Weights of a small GPT-style language model, trained from scratch on English Wikipedia: 0.847M parameters.
Each number is 128 + 32 x the weight over its row's rms, rounded and kept within 0 to 255. Layers, rows and columns count from 0. The size above them is the row's rms in percent of the matrix's.

# layer 8 attention key, 64x64, rms 0.288, rows 21-41, columns 0-63
size [131 126 140 140 131 115 121 147 109 124 131  67  64  66  54  50  58  50  55  47  66]
[[122 192 128 122 193 135 133  64 137 104 159 147 130 116 142 151 118 166  99  73 108 117 119 123 114 109  66 113 137  93 129 121  90  74 177 136 169 187 136 108 133  86 150 141  99 122  91 176 140 107 127 121 117 139 105 138  99 133 145  89 208  67 123 194]
 [117 127 130 141   0  93 129 192 145 152 192 140 145 101 122 135 124 135 139 131 140 134 147 121 107 142 136 174 128 122 123  70 124 193  63 116 133 127 149 140 172 136  73 103 196 160 119 121 145  98 137 156 113 135 142  94  91 130 109 129 166 151 152 117]
 [113 103 129 106 145 159 156 125 111  73  81 152  94 155  82 119 139 142 121 154  93  97  93  69  72 185  77 127 159 122  86 170  64 110 131 177 137 150  70 151  84 118 138 180 125 146 121 114 185 155 145 123 132  94 168 147 172 117 152 179 108 143 152 126]
 [123 130 131 140  78 127 104 131 137 130 137  78 153 133 103 116 186  83  81  92 137 131 220 183  95 119 136 134 164 143  94  76  69 170 125 128 153 137 127 140 139 149 109  81 124 106 166 164  98  84 130 148 141  94 157 125 139 164  66 183 153 161 171  93]
 [ 91 120 162  89  97  84 188 156 138  98 130  62 115  83 175 120 147 128 155 131 180  97 132 116  83 138 197 134 174  89 155 193 126 131 187 131 145  82 168 100 125 159 117 137 123  98 122  99 128 135 159 125 124 114 120 106 172  93 113  99 173 189 149 106]
 [117 124 168  91 161 157 144 103  96 114 106  97 114  94 149 136 118 158 129 162 149 165 148 103 113 128 154 111  86  76 180 167 110 114 136 129 138 115 168  32 134 163 121  63 129 121 147  76 122 130 167 102 141 145 112 141 156 112 107  75 219 191 114 137]
 [139 151 153 125  82 128 143 127 149  96 130 145 103 126 106 196 108 162 142 178  94 139 132  89  93 104 141 122 148  98 188 201  94  28 119 106 174 124 153 148 102 103 144 153 106 150 188 144 134  75 113 148  65 192 130 129 118 113 129 130 113 109 132 103]
 [151 136 116 107 113 142 132 141  33 139 138 126 160 128 173 132 108 118 122 124 126 102  76 129  92 147 151 128 110 149  92 189 119 171  54 119 176 159 162 122 144 136 115 199 111 126 189 123  82  69 133 139 123  85 177 106 108 122 111 199 150 122 102 101]
 [149 117 159  75 140 102 134 101 111 111 121 134  69 126 129 141 152 161 155 196 202 134 138  82 106  74 207 173 134 167 120 160 115  85 163 143  80  94 152 100 131 148 183  98 101 140 154  87 125 164 173 112 126 140  98 130 148  91  97 121 111 141  80 113]
 [ 60 123 154 142 103 101 153 169 104 141 127 147 141 174 152 104  53  94 132  91 124 112  83 135 110 207 146 125 154  69 186 155 209 154 139 131 159 140 121 133 118 118 107 142 175 116 122 167 108  78 128 126  99 133 103  97 101  76 125 119 152 181 110 152]
 [115 105 191 181 123  76 148 167 149 166 148 127 170 130 195 116 143 132 126  90 126  84 144 149 125  95  86 166 165 119 163 112 129  86 117 132 173 141 128  90 127 128 135 131 115  99  80 167 113 109 144 203  77 149 128  86  63  77 149  99 130  77 136 152]
 [ 90  96 192 161  59  96 161 219 163 176  78 151 120 129 103 108  94  96 136 113 137 138 111 103 122 119 138 111 148  67 132 124 175 136 142  96 123  98  92 159 147 126 152 120 173 165 162 137 132 110 114 109  92 106  85 127 113 136 182 175  82 150 159 158]
 [192 172 127 132  69 147 149 220 145 122 176 155 168 124  88 130 131 109 127  89 110 168 104  93 204 130 122 102 132  71 118 142 169 161 123 149  86 159 166 146 105 166  98 103 163 137 110 102 108 109 100 157  87 114 105 154 132  82 164 108 126 149  90 124]
 [ 85  71 141 140  99 107 132 152 141 171 150 112 108 133 155 155 109  78 144 111 170  84 129 134 111 128 178 141 161 141 137 161 148  88  70  93 173 163  90 182 127 153 161 123 150 134 147 145 118 119 149 114  47 157 138 117 138 156  62 203  92  78  95 117]
 [132 149  46 109 152 124 161 131 188 128 190 132 116 161 138 183  93 100 124  94 137 124  77 126 114 123 148 138  98 163 173 112 109  85  60 112 165 157  86 141  92  98 144 121 113 150 116  74 109 103 106 141 104 152 146  44 124 116  95  85 147 112  89 151]
 [126 134 107  59 181 155 125  50  84  92 135 131 112  70 149 103 130 187 112 153 104 114 107 129 104 106 115 200 126 124  90 128  90  62 106 110 121 150 192 110 128 149 133 131  74  76 119 150 124 126 193 120 134 130 136 183 143 115  79 123 133 105 125 116]
 [170 142  86 110 173 127 171 184 185 114 111 126  96 145 123 139  95 126  91 141 141 115  70 156 133 135 158 162  84 111 116 148 108 134 100 138 135 158  84 124  95 116  89 128 106 120 131  90 172  93 156 184 135 118 136  76   5 146 123  96 104 122 158 146]
 [134 118  97 103  95 123 135  93 138 100  79  82 128  97 132 135  97 135  95 178 113 106 122 144 204 135  95 171 130 103  71 167  81 141  93 166  95 183 176 114 101 127 106 118  87  87 115 166 150 134 158 116 133 164 139 208 153 143 144 112 158 169 127  67]
 [159 109  70 149 163  96  63 114 184 107  64 122 129 101 127 116 149 102 102 204 110 145 111 144 150 158 132 132 119 150 143  83 106 132 111 165 144 164 107  99 140 146 142 162 183 153  60 146 112  68 104  99 107 120 187 119 135 147  97  87 160 181 106 138]
 [115  94 146 156  85 120 128 177 117 189 108 102 106 213  85 145  92 112 152 130 125 123 117 110 108 158 154 112  98  64 132 146 144 123 118  76 150 121  69 144 141  98 159 139 146 126 144 133 112 176 148 142 132  98 107  78  71 154 140 134  66  81 209 131]
 [129 138  87  88 237 143 163  39 125  63 100  71 103 147 157 138 103 140  88 153 121 108  98 117  97 122 136 136 120 165 175 117 109  68 115  77 135 149 119  86 125  93 151 153 100 146 134 133 114 151 131 137 158 103 127 128 163 147  99  90 121 118 173 107]]
# layer 8 attention query, 64x64, rms 0.322, rows 22-41, columns 0-63
size [133 146 143 133 127 120 143 122 130 134  55  51  46  48  46  55  57  51  48  52]
[[136 150 127 123 101 107 123 123 198 127 117 109 108 134 117 134 102 148  67 132 105 139  79 104 130 159 151 143  72 110 120  52  69 149  88  86 118 129 186 116 119 135 157 125 163 122 141 173 128 147 137 163 114  90 101  72 125 181 137 117 189 144 192  60]
 [108 122 133  93 118 148 163 107 133 121 184 189 132 125 132 155  99  94 151 110 101 135 139 108 141 156  74 148 226 134 109 195  99 144 126 144 128  97  97 134 123 189 151 163  97 124 103  96 150 113 105  66 125 133 175 156  73 114 116 144 109 145 137  43]
 [180 127 122 158  79  78 161 113 121 102  91 125 121 137 139 109 122  80  95 112  73 165 176 173 127 138 150 109 104 168 105  49  94 121 150 153 188 142 122 120 135 115 157 112 167 105 118 114 128 158 200 146 109 116 141 151 152 140  47 160 156 120 190 114]
 [129 120 187 175 115 184 141 167 156 117 106 119  93 117 105 108 170  85 119 177 129 127  33 122 137 137 177 118 164 117 111 142 155 109 116 105 140 116 123 107 139 149 103 148 170  52 124 142 134 112 148 149  96  95  82 103 110 164 105  81 207 147 147  81]
 [ 95 141 172 154 122 157  79 147 155  83  25 116 124 123 150 174 155 129 116 149 143 133  86 142 111 145 142  99 120  69 161 124 156 104 119 105 136 172 173 125 202 150 104  96 140 142 142 140 154 150 155 126  98  91 134  93  92 144 115  68 196 158 108  91]
 [ 91 151  96 133 128  97 151 162 155 110 138 138 123 157 123 208 158 107  84 111 126 176 121  68  35 105 131 120 173 138 126 159 113  98 111  66 119 150 175  88 129 208 141 133 145 131 123 159 119 114 120 119 119 156 129 171  88 145 160  96  94 154  85 163]
 [ 94 125 101 132 114 118 144 119  61 119 131 123  73 140 173 115 178 115  63 133 136 131 131 152 136 158 158 118  61 118 158 109 141 155  91 139 131 110 128 126 130 181 170 191 155 184 166 124 151  53  93 144  81 116 158 160  54 135 129 152 146 120 107  80]
 [ 72 140 109 143 148 183  97 163 144 124  91 142 124 103 124 145 129  94 181 165 164 122 142 106 120  86 183 145 152 177 151 167 171 110  84 139  78 134 155 149 134 100 108 128 127 106 132 195 147 157 120 122 104  95 107  99 127 101  40  76 101 195 108 101]
 [125 117 169 157 141 133 122 143 118 111 199  90  76 147 119 147 123 150 111 147 139  93  46 171 156 180 120 141 125 110 148 170 178  95 128 105 154 127 104  92 177 137  87 158 119 120 100 121 115  54  87 117 108 115 126 149 104 190 186 129 195 153 121 107]
 [125  94 136 159 105 141 139 103 166 195 147  72 107 195 104 121 125 190 127  86 112 102  77 132 102  83 157 144 159 129 116 117 151  95 133 113  99 154 197  89  90 124  80 152 131 165 115 156  72 131 134 168  99 116 110 119 123 127 178 173 170  82 148 161]
 [152 186 154  93  97 117 102 154  85 143 126 132 137 177 170 118 140 103 149 136 122  84 174 157 164 128 143 133 133 143 134 179  93  89 171  93  80  97 133 146  56 148 120 101 133 137 131 166 135 170  49 177 121  65 173 101 123  92 117 131 180  97 152 126]
 [ 88 153 114 100 146 164 117 108  68 131 144 167 173 118 151 145 169 138 190  97  97 171 130 117 134 150 148  97 136  71 122 100 132 147 136 146  77  85 107 119 110 119  75 118 136 102 131 146 122  86 161 143 117 125 115 244 123  68 180 129 134 158  97 163]
 [112 134 124 113  64  65 139 173  93 157 198 116 134 144 117 167 101  79 114 102 115 109  99 121 138  86 143 180 108 191 135 146  86 128 146 109  76 108 130 138 136 121 160 124 141 145 202 161 130 101 111 158 152 118 171  91 129 134  36 108 110 153  99 110]
 [139  86 126 150 157 145 105 134 130  86 124 104 146 135 104 127  85 177 148 164 123 166 106 101 112 137  97 131  78  92 166  88 158 164 134  83 140 120 130 112 184  88 139 118 138 151 149 161  87 118 127 101 192 181  82 109 115 129 100  97   7 147 112 148]
 [102 131 121 160 147  99 143 137 152 174 126 125 112 153  88 169 121 126 115  74 111 173 111 111 123 160  87 142 131  10 130  92 142 150  67 123 157 150 180 132 148 119 125 108 136 108 134 105 134 108 168 103  65 213 139 163 119 150 183 158 150 141 117 135]
 [163 101 122 132 173 164 139 115 154 126 115 141 164 132 138 143 120 142 189 129 127 189 148  73 115 115 153 144 137 102 217 104 192 125 184 113 166 126 140 141 113 109 117 127  99 123 114 192  84 133  88  50 102 118 100 125  98 104 132 161  47 125 139 147]
 [113 137  76 107 150 110 140 100 121 169 150 202 112  92  91 112 135 110 115 109 149 125 143 120 115 137 163 135 154 120  95  89 140 112  63 156 112 129 150 114  97  96  93 125 105  83 102 201 124  94 141  97  45 101  80 139 155  96 159 199 141  68 125  96]
 [135 138   2  81 132 159 192 111 123 153 190 135 154 126  95 101  95 132  95  83 177 125 116 105 142  82 142  99 149 162 112 133 132 124 122 148 106 150 183 108 121  92  92 109 116 146 128  95 165 104 110 172 103 159  85 113 122 138 143 164  88 114 149  96]
 [197 131  80 165 150  98 129 133 111 117  99 109 130 148 139 104 133 111 180 176 123  85 153 127 118 107 114 143 110 140 128 193 130 130 213 100 105 119  99 140 141 161 150 205 132 141 132 166  78 173  58 102 128 109 112  83 100 141  90 162 112 161 125 181]
 [175 104 102 106 209 145 142 154 161  87 142 118 114 141 104 138 118 165 148 144 141 131 119 136  85 118 143 166  23 107  96 125 128 112 165  87 155 153 119 142 166 134 166 142 111 153 114 123  54 128  95 139 149 183 103  75 126 126 131 108  48 158 129 154]]
# layer 8 attention value, 64x64, rms 0.194, rows 0-31, columns 0-63
size [107 111 104  99 107 109 103 113 104 106 113 102 111 114 116 104 117 109 124 105 105  95 104 103 108 112 107 108 101 109 108 112]
[[ 94 115 140 197 154 143 153 154 153 164 111 109 183 151 158  94 131 123  77 140 107 119 124 152 110  86 123 129 196  92 126 115 171  71 157 100 139 117 109  88 105 140  62 113 133 119 120 113  35  98 145 161 144 169 115 193 140 149 144  87 134  84 149 120]
 [137 135 111 120 150 218 117 117  94 145 141  97 150  96 184 131  64 174 173  89 140  76 139 186  93  94 103 159 103  87 155  76 138 160  90 134  68  91 123 103 104 171 111 123 128 172 142 158 117 166 112 162 138 131 134  96 114 124 139  76 157 128 101 106]
 [138 170 132 140 140  76 158 144 117 130 162  97 167 177  67 194 158 143 120 111  74 125 134 113 112 147 131 206 150 112 102 110  89 157 159 127  92 106 118 144 191 152 108 158 178 127 154  96 165 113  67 150 101 112 117 129 142  82 146 120 174  88 178 152]
 [117 167  85 133 146 124 177 145 176 129 129 161 149  51 214 158 104 169 126 146 122 144 128 141 118 132 115 115  91  77 159 110  77 142 111 120 178 127 119 141 112 125 209 177 101 163 126 145 149  93  88 185 100 134 120  87 112 120 151  97 145  81 147  97]
 [ 70 150 118 131 110 100 127 145 117  95 150  98  84  79 187 105 147 107 126 141 112 110  93 132 131 136 150 124 127 135 131 186  88 107 209 130  94 102  76 160 104 154 219 170 161 121 106 100 132 168 104 126  74 162 160 135 142 129 133 159 169 184 152 102]
 [179 111 156  60 108 181  99 163 191 171 121 131 145 120  95 125 183 147 163 157 122 100 172  84 129  90 120  87 127 125 115 126  91  76 119 180  75 130  77  98 118 159 186 102 147 152 173 151 113 123 112 159 132  93 125 115 124  98 153 112  75 134 170 121]
 [160  77 136 115 143 118  55 120  87 147 141 137 112 114 133 149  49 134  97 136 160 126  65 157 190 218 119 104 104 130  89  77 145 135 162 172 142  67 104 146 121 127 136 173 103 181 144 128 147 115 100 135 126 133 152 160 121 168 121 129  92 118 126 177]
 [143 132 131  89 123 155 112 162 157  87 143 120 166  89 106 171 108 167  80 192 109 178 170 126 117 132 141 137  66 109 160 143 122 131 101 128  88 113 126 110 211 207 147 135 149  80  99 111 130 184  68 124 105 161 130 132 133 138  92 140 147 147 120  68]
 [185 122 155 125 116 126 151 111 161 120 150  35  78 123 154 164 114 145  80 111 168 117  92 136 132 157 137 117 145  85  90  96  97 131 129  69 127 118 142 129 112 128  97  81 129 130 102 108  66 131  73 155 176 159 112 111 116 196 174 130 149 119 149 201]
 [189 129 142 124 126  83 120 104 109 137  91 136 122 145 159 111 112  79 107 117 127 157 162 139 189 105 213 165  86 155 130 133 144 110 120 193 114 149 144 105 112 115 157 130  94 159 102  28 131  91 180 118  99 163  85 172 181 126 107 136 117 112 111 149]
 [127 103 158 148 109 142  79 118 111 132 113  95  94 147 176 116 152 155 116  51 153  93 132 137 193 142 171 138  99 137 118 137  94 143 142 127  79 135 186 140 109 153 130 121  93 163 143 180 133  93  84 122  90 146 103  82  73 128 205 159 136 201  95 123]
 [123 186 136 164 124 150 121 138 147 101 143 141 110 124 136 146 138 139  67 118  69 128 172 186 203 124 131  83  74 151 153  93 135 137  90 108 161 119 155 132 172 130 175 122 156  46 115 100 159 164  96 105  91 134 165  56 105 122 131 153 107  85 147 127]
 [108  73 131 162 138  86  91 135 162 163 112 125 109 116 117 144 181 170 159 132 162 101 147 109 142 106 136 156 131  66 149 132 110 166 163 116  79 152 148 100 156 141 114 133 112 118   5 120 152  91  88 134 139 129 171 134 173  98 117  42 119 129 135 126]
 [136  61 107  98 124 137 159 152 115 105 187 135 117  96  85 108  36 118 138 177 167  99  90 146  92 161 117 128 123 132 101  77 188 107 120 141 124  76 145 140 102 155  70 113 179 118 152 142 104 150 137 123 161 156  72 120 156 127 109  88 164 176 129 100]
 [129 110 164 135 143  89 147  96 137 144 187 132 193 147 141 112 117 143  79  98  54  79 134 148 109 103 115 122 122 148 103  74 155 200 140 205 161 118 145 112 129 159 120 133 127 129 143 108 112 159 178  75 124 112 116 108  89 100 160 202 106 103 172 117]
 [149 131 111 143  86 123  98 157 136 137 140  91 128 122 128  79 168 114 191 133 111 151 127 131  90 180 128 138 176 119 128 156 123  60 111  95 200 116 174 100 148 129 123 122 197 112  97 173 167 110 162 143 161 143  85  90 100 138 104  43 137  88 146 169]
 [193 138  93 138 128 161 195 162 125  46 139 138 133 115  80 152  74 130 124 142 132  88 114 158 120 141  92  67 123 139 161 141 144 155 155 101 167 152 131 134 125 132  83 208  94 105 133  92 103 131  79 108 127 126 115 143 149 186 136 118 192  99 115 167]
 [102  85 175  74 127  77 223 118 158 140 128 126 127 127 168  96  82 163 157 119 113 129  89 168 137  88 139 153  99 148  94 122 144 140 185 160 124  95 114  96  84 130 158  83 144 134 136  82 117 181 146  97 131 171 116 143 113  71 123 101 130  56 139 126]
 [113 113 132  62 141 133 201 114 165 159  79 114 147 128 125 136  65  93 129  99 120 104 161 167 117 141 127 103 108  59 124 159 147 183 113 155 167 116 104  93 146 112 182 129 102 152 101 164 119 121  59 147 160  98 142 141 105 114  73 176 147 172 144  80]
 [158 171 109 139  91 144 123 144  94 164 124  98 125 128 140 140 119  92 108  93 122 198 126 192  82 119  52 141  90 108 106 138 149 109  94  92 152 122 172 165 118  97 159 109 120 164 112  82 104 144 157 202 128 190  89  96 115 140  84  99 162  76 115 136]
 [100 190  84 138 147  92 105  88 149 158  86  98 134 102 100 176 133 133 134  48 152  42 102 172 118 103 151 106 121 111 118 112 140 144 135 110  41 105 155 135 137 157 105 150 114 128 169 153  91 117 117 105  58 167 137 102 144 122 162 136 141 116  92  96]
 [ 97  87 154 128 168 140 133 151 167  86 111 147 122 145 163 162  65 134 106 184  84  92 168 118 122 148 144 159 151 141 173 142 201 115 131  75 114 136 138 163 136 165  94 221 113 146 106 140 172 113 104 151 135 147  81 148 141 156 177 111 166 173 124 107]
 [101 100 135 166 142 140 100 147  64  96 177 133 132 125 151 103  72 103 136 119 101 203 101 147 153 167  96 118 135 131  57 111 101 186 112 157 137 108 103 124 115 151 123  50 165 115  93  48 107 166 136 143 153 112 168 140 176 139 118 162 140 118 158 149]
 [150 120 155 120 111 101 156 122 157 201 118 115 154 172 116  91 137  94 122 168 133 137 142 135 174 113 184  81 101 145 144 129 153 129 142  99 159 146 166 118 212 100  99 102 127  63  64 149 107 149 185 116  91 147  83 148 118 117  89  93 176 178 103 144]
 [125  80 116 138 138 169 113  85  82 148  54 124 137 152 159 167 147 106  98 109 106 181 103 105 129 120  89 159  67 109 113 139 131 143 104 115 106 176 109 153 169 108 211 154 156 165 123 155 190 171 112 114 135 135  81 107 118  96  89 107 186 117 126 170]
 [143  60  92 138  97 100 200 128  97 157  85 110 192 143 140  53 133 110 136 151 125 180  77 143 130 161 141  67 164 148  62 130 125 118 142 166 143 119 131 119 137 110 110 169 121 131 135  88 142  79 120 122  82  92 153 167 156  95 134 110  92  96 101 157]
 [ 81 123 137 150 122 128 125 118 120 111  96 144 125 172 178  64 115 139 131 164 126  78 104 121 128 149 135 175  80 153 138 132 137 176  56 123 113 208 178 170 117  48  92 140 167 114 155 174 150 140 140 142 138 132 155 116 108 136 201 138 103 153 134  83]
 [126 157 122 103 136  50 144  89 151 133 118 152 143 175 120 168  90 170 170  78 113  86 105 142 121 126 175 148 110 103 148 166 153 153  85 117 110 124 164 101 153 159 116 118 112 171  63  86 130 113 125 121 153 111 221  92 127 106  85 170  80 137 168 106]
 [162 115  84 122 148 116 161 136 145 146 158 152 183 151 104  85 120 102 100 148  70 153  79 170 155 123 102 172 136 154 146 118 133 125 165 120  85 146  89 175  70 140 108  92 170 107  69 157 103 152  53 138 118 177 122 131  99 149 145 130  71 136 159 187]
 [ 88 180 158 148 135 145  88 105 159 112 161 128  94 194  94 152  95 142 142  75 124 111 143 123 105 194 140 165 116  94 190 125 112 183 165 131 140 143 133 106  87 102 133 141  82 136  70 109 125 111 152 140 129  82  75 179 164 119  72 155 152 172 152 153]
 [124 143 149  98  89 137 133 117  80  52 155  65 117 138 210 103 130  93 120 141  78 188 154 131 124 185 160 108 144  90 113 145 124 128 108 126 163 137 121 180 154 163 121 139 140 123 208  62 139 150 124 130 169 133  74 114 141 118 137 110 144 138 179 146]
 [148 150 138 116 108 138 124 114 132  88 182 191 103 127 125 132  63 176 129 168  71 136 110 105 131 177 123 128  97 135 169 159 105 136 100 164 133  91 152 114  77 120 108  97 105 166  83 125 118  73 168  94  80 129 104 141  71 107 135 206  77 120 171 124]]
# layer 8 attention output (transposed), 64x64, rms 0.159, rows 0-31, columns 0-63
size [115 116 105 109 120 127 120 127 109 107 120 114 108 120 123 107 123 116 135 100 103 102 107 116 118 115 115 116 118 119 118 118]
[[127 125 171 132 127 156 160 129  98 150 124  98 175 139  93  97 110 129 153 101 110  64 133 172 108  72 180 101  96 122 119 154 141 108 216  98 100 150 103 128 104 150 118 181 154 137  55 118 104 176 128 189 111 121  89 151 161 134 106 166  93  87 155 165]
 [195 100 145 138 101 108  52 108  99 167  59  94 147  96 107 107 105 148 127  63 156 116 139 174  95 152 164 142  78  98 132  82 129 165 123 127 175 124 126 138 110 111 145 155 152 154 123 111 144  72 194 144 133 127 144 153 125  98 171  83 180 125 166 136]
 [134 174 114 129 117 141 183 111 139 155 100 127 146 108 107 129 149 130 159 118 113 155 111 108 113 117 102 191 168 101  83 123  88 179 173 148 127 158 129 218  75 128 103 132 104  38  94 132 118 183 125 131  84 145 120 119 124 104 106 148 205 116  82 133]
 [124 146 143 143  95  95 113 112 129 199  99  95 119 146 108 163 136 144 124  89 136 101  68 132 132  90 127 130 213 141 115 160  76 139 100  74 129 155 176 112 100 186 123 171 133 161 188 144 107  88 140 117 102 158 134 134  77 113 198 121 138 107 122 190]
 [141 140 172 188 129 161  58 179 140 109 147 131 115 111 103  94 118 106 120 145 135 133  96 105 104 133 121 103 255 148  89 131 151 110 160 113 141 103 101  87 122 167 138 155 150 150 121  97  93 149 102  73 145 148 143 119 152 119  82  97 161 182 119 127]
 [140 128 123 111 122 104 131 136 221 152   5 180 183 152 108 142 105  86 143 121 105 164 175  93 132  91 106 138 152 130 144 113 101  78 126 117 136 113 151 117 109 137 126  90 104 155 109 137 135 125 180 161 142 132 150 146 113  81  52 136 110 141 150 126]
 [157 154 103 115 167  93  86 132  63 137 109 144 103  73 131 153 167 135 169 126 147  93 112 114 173 143  86 134 117 121 132 142  85 144 158 158 125 126 113 187 138  90 138 114 122 116 139  86 136 148 131  58 151 143 146 138  85 157 144  98  30 172 148 206]
 [164 134 114 143 101 136 124 121 124 124  45 101 146 140 135 178 131 184 104 138  98 188 108 139  68  95 138 119 118  70 125  74 140 155 134  93 123 185 178 119 172 121 159 114 181 164 150 152 118 166 101 119 137 168 124  80 116 139 107  68 135 173  97  83]
 [187 157 182 126  79  95 130 150 117 125  97  85 111 112 157 111 137  92  82 146 101 164 106 133 146 121 166 179  93 200 106  94  93 165 155 145 125 111  83 162 107 101 112 132 147  94 139 123 163 116 136 132 172  98 120  61 155 139  90 119 112 107 182 205]
 [103 147 131 135 162 160  80 161 106 141 122 121 169 107 176 120 136  86 164 145 204 142 109 139 107  60 126 123 122 133 151 200 212 128  95 142 105 118 127 186 161 103  90 100 122 141 159 127 138 135 101 144 127  98  88 109 104  97 135 129 100 161  37 128]
 [167  86 153 188 116  47 110 114 128 104 138 104 144  87 159  85 155  64 126 139  77 135 125 182 110 118 115 131 174 154  89 128 170 103 124 200 177  70 140 139 112 112 101  96 150 113 146 138 172 110 173  99 148 157 119 146 128 176 168  92 133 126 110 124]
 [135 113 104 148 137 112 116 147 116 116 134 106 105 146 131 104 161 128  61 152 130 153 134 130 140 112 125  91 162 113 158  45 124 140 154 171 129 225 141 112 100 111 125 103 192 164 193 131  70 131 125 126 120 173 131  73 116 129 154 152 121  48  84 163]
 [121  74 163 108 120 142 145 180 173 162 139  92 150 122 100 135  83 165 187 105 116 125 115 105 145 113  90 121 153  82  88  95 103 110  95 130 112  98 137 185 115 108 165 101 134  92 128 140 114 182 166 158 152 130  84  70 176 162 183  73 180 152 133 164]
 [148 134 121 150 140 111  94 140 145 126  94 153 125  69  72 105 123 118 100 194 138  53 114  99 123 173 178 141  49 141 137 154  91 170 132  73 167 129 126 151 150 128 170 133 103 150 103 156 130 124 146 125 139 122 129  91 128 220  87  95 130 161 149  85]
 [153  92 127 139 200 136 166 147 139 171  90 136 142 141  87  42 120 107 140 150 112 132 129 150 213 122 159 132  99 135 121 124 107 185 162 185  93 174 118 104  88 133 111 132 130 117 123 164 119 114  70 111  81  93 144 152  63  87 131 133 160 141 116  93]
 [123  92 117 185 124 169  90  82 170  93 167 113 103 188 117 123 121 152 105 117 105 121 114  76 101 146 142 172  97 116 136 113 137 116 143 122 119 111 204 114 102 152  93 124  89 131 108 148 117 166 157 141 124  53  94  83  78 176 161 151 137 131 189 192]
 [144 130  48  98 100 132 134 169 118 122 155 124 153 131 102 159 170  97 100 137 125 115 142 117 108 156 145  82  73  88 157 176  87 179 192 101 137 122 130 132 129 134 178 177 144  97 160 119 143  58  99 150 200 107 122 106 142 126 149  75 143  83  92 151]
 [145 147 128 117 124 190 114 127 172 163  76 128 110  75  99 127 116 137 148 185 150  57 118 143 159 118 151 177 188 165 173 134 169 120 136 139 102 164 117 112 128  77  79 169 134 144  58 168 127  73 108  99 150 101 131  90 125 106 166  74 136 129 121 118]
 [157 107 168 104 111 107 175 148  99 153  93 107  83 175  91 176 180 126 110 122 110 132  18 171 161 160  85 137 143  88 160 131 146  92 147 116 177 129  98 123 183 158 123 129 119 115 109 109 105  74 153 147 107 122 180 149  85 128  87 122 145 148 101 128]
 [154 156 142 164 123 122 110 118 109 123 118  68 106 132 171 108 159 149 119  79 160  75 128 130 128  84  81 185  86 177 165 124 143 113 149  99 128 153 202 100 100  98 136 162 100 202 137  77  93 105 119 165  92 114 139  96 159 106 110 160 120 181  87 159]
 [120 178 119 150 177 126 137  71 108 114  82 112 177 129  79  62 172  85 149 134 173 161  97 174 135 129 169  98 159 135  85 104  94  93 103 118 193 123  83 111 128 109 144 119 138 116 132  62 150 143 141 139 156 121  81 172 169 124 177  96 163 120 107 141]
 [130  99 137 194 152 140 175 134  82 165 161 137 158 100 122 172  62 123  93 145 111 149 141 121  82 112 140 115 171  91 125 157  85 143 141  88 132 144 133 192  83 137 123 141 172 112 100  89 133  67 105 130 140 176 147 147 132 223 145 100 108 141  82 112]
 [126 151 182  98 116 193  68 145  76 127 138 153 124 117 152  94  90 180 123 135 119  88 171 174 179 166  98  97 111 103 114  90 102 164 145 165  97 137 147 173 137 148 126 157 121 119 159 106 136 164 134 100 112 120 164  41 109  86  75 119 137 127 156  83]
 [123 153 149 150 143  98 127 128 110 137 126 101 151 174 124 136 114 149 143 202 136 107  98  97 150 132 162 106  76  98 172 109 197 102 152 141 110  95 161 101 146  78  78  73 181  91 149 176 118 107  96 179 118  99  89 134 154 190  73 148 158 122 107 168]
 [130 116 111 143 119  71 121  79  97 132 134  95 157 173 126 123 100 215 135  99 124 129 138 111 155 119  84 187 184  98 163 133 168 157 101 147 125 118 106 179 132 100 130 126  43 190 106 129 124 100 107 105 152 179 143 137 102 137 106 167 159 135  61 147]
 [142 104 146  48 126 193 139 122  86 160 158 144 131 142 151 113 189 133 206 147 127 108  91  62 128  92 129 125 166 109 114 190 134 117 123 166  87  76 154 119 116 112 163 174 147 103 118 122 167 111 142 151 145 117 101 117  52 128 106 176 113 103 128 112]
 [121 142 122 102 106 119 155  97 141 175 185 124 146 108 174 106  64  76  65 125 139  98 123 123 130 170 114 134 124 115 107  81 124 110 112 161 134 109  88 127 128 134 137 117 168 206 126 135 137  97 107 136 108 145 145 171  86 197 205 183 150 123 139  61]
 [ 95 135 138 101 155 170 138 162 197 138  98  92  69 119 129 122 141 155  97 141 157 143  52 148 157 143 122 167  82  88  85 109 147 104  78 177 148 129 128 159 152 168 134 150 163  68 148 102 116  93 105 173 125 183 104 119 105  97 191 143 100 156 133 106]
 [216 114 138  72 182 140 135 113 152 132 166 124 167 145 129 104  74 172  92 163 131  83  97 141  95 116 116 159 141 135 127 135 121 166 187 124 140 124  76  80 140 135  77 116 119 107  94 131 117 149  95 134 160 183 134  78 178 101 146 130  49 127 119 147]
 [126 148 170 130 126 133 102 177 133  32 183 157 115 130  72 148  98  92 163  64 104 144 107 159 153 156 107 127 101 103 124 178 129 130 139 146 142 203 145 140 162  96  84 115 100  68 122 101 131  94 124 128  70 137 114 172 148 147 139 114 166 174 126 143]
 [168 153 142 165 128 127 117 138  96  52  95 111 124 134 224 123 110 105 109 154 110 143 161 106 127 138 155 136 195  98 175 126 129 173 127 123 152  97 111 121 122 139 117 192 133 103 133 150  95 134 113 119  95  85 116 115   3 121  96 136 143 141 140 125]
 [ 79 165 201 112 171 117 105 148 137  98 125 148 135 115 141 149 135 135 112 131 127 118 123 102  82 116 138 154  76 114 120 166  78 110 118 164  95 181 127  83 116 200  81 119 138 127 142 178 209 105 114  88  92 148 167 123  94 119 184  64 112 152 106 135]]